config.toml
n_layer = 16
head_dim = 64
vocab_size = 512
rope_base = 500000.0
qk_norm = true
attn_scale = 0.125
init_std_down = 0.0
beta2 = 0.98
warmup_steps = 259
decay_shape = "cos"
final_lr_fraction = 0.1
seq_len = 1024
dataset = "wikipedia_en"
Each number is 128 + 24 x the weight over its row's rms, rounded and kept within 0 to 255. Layers, rows and columns count from 0. Numbers have three digits each. The size before them is the row's rms in percent of the matrix's.

# layer 11 attention key, 64x64, rms 0.18, rows 51-63, columns 0-63
086:149131078145139111123168108117126144137127175097129107150123165137153151081157124142131141110121153131141107169146152147079101157143091094151083117146130124129111121106151151122122112129110189
118:145127108143136102112151103105126124205112126132114078141137102125129163154158118090162141105112153096160131152129113112106147111156137104145147135181098144116112125104129143104164159086122134
088:126119091097142143072089103113130153162121167152146124096133147155141127123122145095094135127123160086098156104119132166093135103165130137138184124113145115100128130144078134110102121108113140
138:144184166142128155111151140162119111090143130132149152114127134106115093140146149140111133123142123111090102127128140117114115146122146166096132115086146119173200120109122112150114129194148108
105:141148098103178127096128105120125145117129142156139134114125132148154154110116097108139121100146143136133140100108068165133109152165140089150134106145184127144066117098134145125100143152131171
111:130168136075123135105076115102137138145139124137144140111110092163135124130133093098141111162089117139125092136118139098110136121139141099101173128101127100129158208109117146138109127132114091
124:144092129109121085137129151103151158131106118168085142149139143149154174119149115139133122128096141116123120101105117153125114128084082143136105118123073174126105129123171100091083114113150130
123:125111122128115099125142088135117138126146166145074172164162127110162111091126152131130075127128126148153174108081120117139145124139186132183156125117167128146114136135118116157127135124111117
094:146123074108125132092134105126127101144127117180149132144109129169164124100088121143135107130124127117151119092081075151124124162149139114115146132093149178165086131120141144107099144141105140
110:094122169144091162115118128118143093103110123138120126074141138122104081164088125133099105139162150132112141133144143136153129150145158094098127149110125136121095144159085134142175074133115129
093:147136133133142140133109096114118169122095164086097157121191133124123143150148132179103122149114136138094096123140126155131117150141141179161115124107085107164119080086112128125121108128118107
114:165142116108089127150142142117126122152102091148155109110135093196141113151156113149115147144111134099116090147144132146122131137144107117098090167109084138097112139177118137079128105124141155
101:127124090188161118114156119157098115093122158159083119132136095128151156099139141100145168103133133162135149132123114160126136125144132127126132101142129087155113080087135170149112140166138145